python train.py --n_head=4 --head_dim=64 --activation="squared_relu" --norm="rmsnorm" --norm_place="pre" --rope_base=10000.0 --rope_fraction=0.5 --tie_embeddings="early" --lr=0.00124 --lr_head=0.00609 --grad_clip=0.5 --schedule="cos" --doc_mask=true
Each number is 500 + 25 x the weight over the matrix's rms, rounded and kept within 0 to 999. Layers, rows and columns count from 0. Numbers have three digits each.

# layer 5 MLP down, 256x1536, rms 0.0779, rows 214-255, columns 1472-1535
506528527497498476494507526459537502547515498498530477491525516474519525504520496479455456536542507494492501498509502492523497465520458460479509461482513527535446529480526508508479471484521519
502520525498457490458512513466501497510499509498475480499494530468467509487514484497493493500519499508489516494503477560527527488529513486512486505486479510465464527529521520502499518515506506
488485503553486494507511513471513488555490463518480512477549502502518510488529508520503519472497464547482489517469512498527510501547527486521477482474509520538498503522470533521501501529475524
468502503507454485501477517465521439464490521543509434513469511539492519500525499511541493501490511472494482478466482526465523478487528500509474509519465521498497542483516495480505524508477554
503507521513468476500490486463457488494532492550532464527492555517545496529555504489456527501525498470486504482493546497527502488497494543480437494540539502489524523525552529513463506497483541
518541468486540510461503485517480542497526541520521509513499519554477469491461500477568481551505485533494454522482453524493511490504485497518530517510509526511450513459515450501495516478529533
478542477530462472479487519529560495525440500505511488503504509480458517498456504495461508489517480529509509523480485526443524478475532504519488503489483522499465483448491532526514485504525482
511535507467458498523529498516480458518505500491456520497457489512515532479485513494516466506502530501500519518531478496473534530459523536486518537513492504511474491514532526504523502517494480
504539477491456473490502507459530483496498492482518507492497444491473492511476488512482456522472503484504518459463509500487540465471464522467540483495508499541507466523497496486544493455509502
490490488474465480477511475496495519508499460455498474518465542466528526540487512471473522522545541503487490501534449485542496419496488505510504523498524487540520451485494503508533515524490494
486526484539497505494476496479531511552524488470530498506500477517473490482506527507453494527503500525498473539493496484517487525479502521539486510520535509513464535475516520498495565521542476
494500498470505512516414463485470566534482476471494507426508506511481472494501436517486476508488495533481524545513510511453504537565501506448517534483478520537468483449503509490480524483522490
498476509507452509469507515498497508499497493484508483537483486510544493496506457494512530513470521491520490479483515459494541507504495514485483449494500531520514512496513535474495509476514493
475518485469503491503506429475504532511491472526447500498498562613487542503471504558491480507513479518508497529495508477516520506493464495537474539508554484516509544493524551488527499482463522
535529515518466510447502570490523474519555490538503486494483495479531478534491508457483514486466458486486486502518536521508534527501483540491498510483492493546498503481521473512505542485517531
542434537565448437568557583512449450471501455530483494498477528485488480524494537494483499508479545487484497494500468509467513497465498507459474505497471531499471497482493471506515482467484502
515501461475483502508511483544502467483505508513483500519473467479525458449514500460508500504475543482507510499483503547489473490502549472492513537495478476485509509508490534504494537502478500
458511528471483464497520487483500499495496460504508512488479486437466513489473534494494505503512540504500498511471462491523521483553525478460474508467472531485519491493498489527470488547491529
493540488528502512499500526506495468490508485528485482521473481499479501465457476485542494493498494504506540501506458499498475538540465463499484485531511477457498507539514509512491473482493537
504465495494483455469460518501536522535513517502527465531529487504474476506438511491459475515522468481509499519485522488583484494465474493499530528490517486505505494501476530518525486476512484
546540506533506526498498487497474510546474514486497506478514502528514505501525535570480546474553513498494478526532488498490479510493505521528528534502531510527493497529494498526513478487527483
485501534517460470515490516479519464497496549559494502540496517483499508485545478496498522474555489457490512489500522546498490493501519492491490549511481541493494489510536486524523468488459480
442484512525454462507484503474464512509513536479466528463487504503475511493501501543518551519456523519498499503491539493499526507473548505478514552482492464453498502485536509513481503469495487
509445504489480489525485508492502535502519532509489481488448487549510483461502529548476517484539515534500555468496498537542541555499498490491511507514480488468506558472465485510496527464497485
529504536425488489501529441506467494536510511493498509508503465506509482472499511513460493532460489544490473525493512493499491477502537509470488477485499499522555495472494444510551475496536488
514555500462505515477529450475482540483450432476498461547504501531537527494536464544492498477501512521493501476535502485475509492549448528482495513488467496466513514465525479462510463478502516
517526497473522509542493506532525526535455489484453489476484524535507568516540475492473490550497536501481483511473497543492490506486519528500522486525521471464542497487491521461535472535501479
519491507506492492502468503480418453472501475504440527464443526502485445531544498548468480522469452484513517486489509491473550480518531456476492533510520501481503487459529445498490445486443465
502500486526531524455502517547447518554542488471496503491510501473497465523515537557427495498516489519492517459490489501532498558506470493469485501469506483473465483501489509535492529506522467
508477469512490466506501509511483497514560499486506475463502523494491516529527486522500471504530475478496483516505471521450519481466498455513509508423498522513518509464501476506472518511477503
511512506507486487482505489515474514498476497473502511453565480428491478496514531510502489504520499499494468504541485496518492474487488531518524516500464501439479480520501529485499504490534516
554513468457541459503556495516497475512557510578488480513540497480474514481469504454500459507478513492509508526485489572515553466562515498477517512511540490533501479525499550494528503506481518
517475496505529548499502538509537496477507513470473483489497533491549514530521503546497498612497518476514515498499539511526524519486524496471478548493509542504451523474497501546552508469473495
493530488458506517517514425499513512476544470486544492513508497521494446494463537449461512498434519485484519507501463504507523502478511501479497525509493537528541483487492463551497455530523496
510489508474528503478482485458457537495493498465507531467481491495497488528482498486470512476537487521531502470516460471515504509548530460516463475486511472491528482455500503515472492485530485
450490500482524469516532521513514472506487498475472497467455523446536541503508517499496507479471499548477492505482524534474522497486507500515525496505510497529499500509487516458499509503534444
475470450536449464497475536494523481509493477548504478511523492572534494497509478530507476499467510509500479467458499499521514486493515496523504504458530489470497512521501484563524545504450489
491515519530498483510490497535469527485505467533509489502507478514519502472497500500476512474507490489481496513508476464525488508484493477516502509498499528507524502492501462521481527513528487
490506475482491471466487480508481506532506531522458489488501532527535499478506468510498496528517495511506498542437547497471531457469513542474529499512510476455482511487532518532449480486475537
497516495518478503493464524528513510514464468539506487457490521474472515522527466507469519525572536475494479496454506494513487495543493492519553499484517532508524507531556500528448514505438498
504496535529516478511466495487496513449493462512522516496512494524511517483521513509510539477463521462490470548524500526471503485456531510538415506489453497496527511485519456479513480502498535
489482486473468497528475485508490456489557518521480509508526510555520465486484442487505519487452513513505544477497481494510520531440493497501500467507520502518497475491468519477521512513491511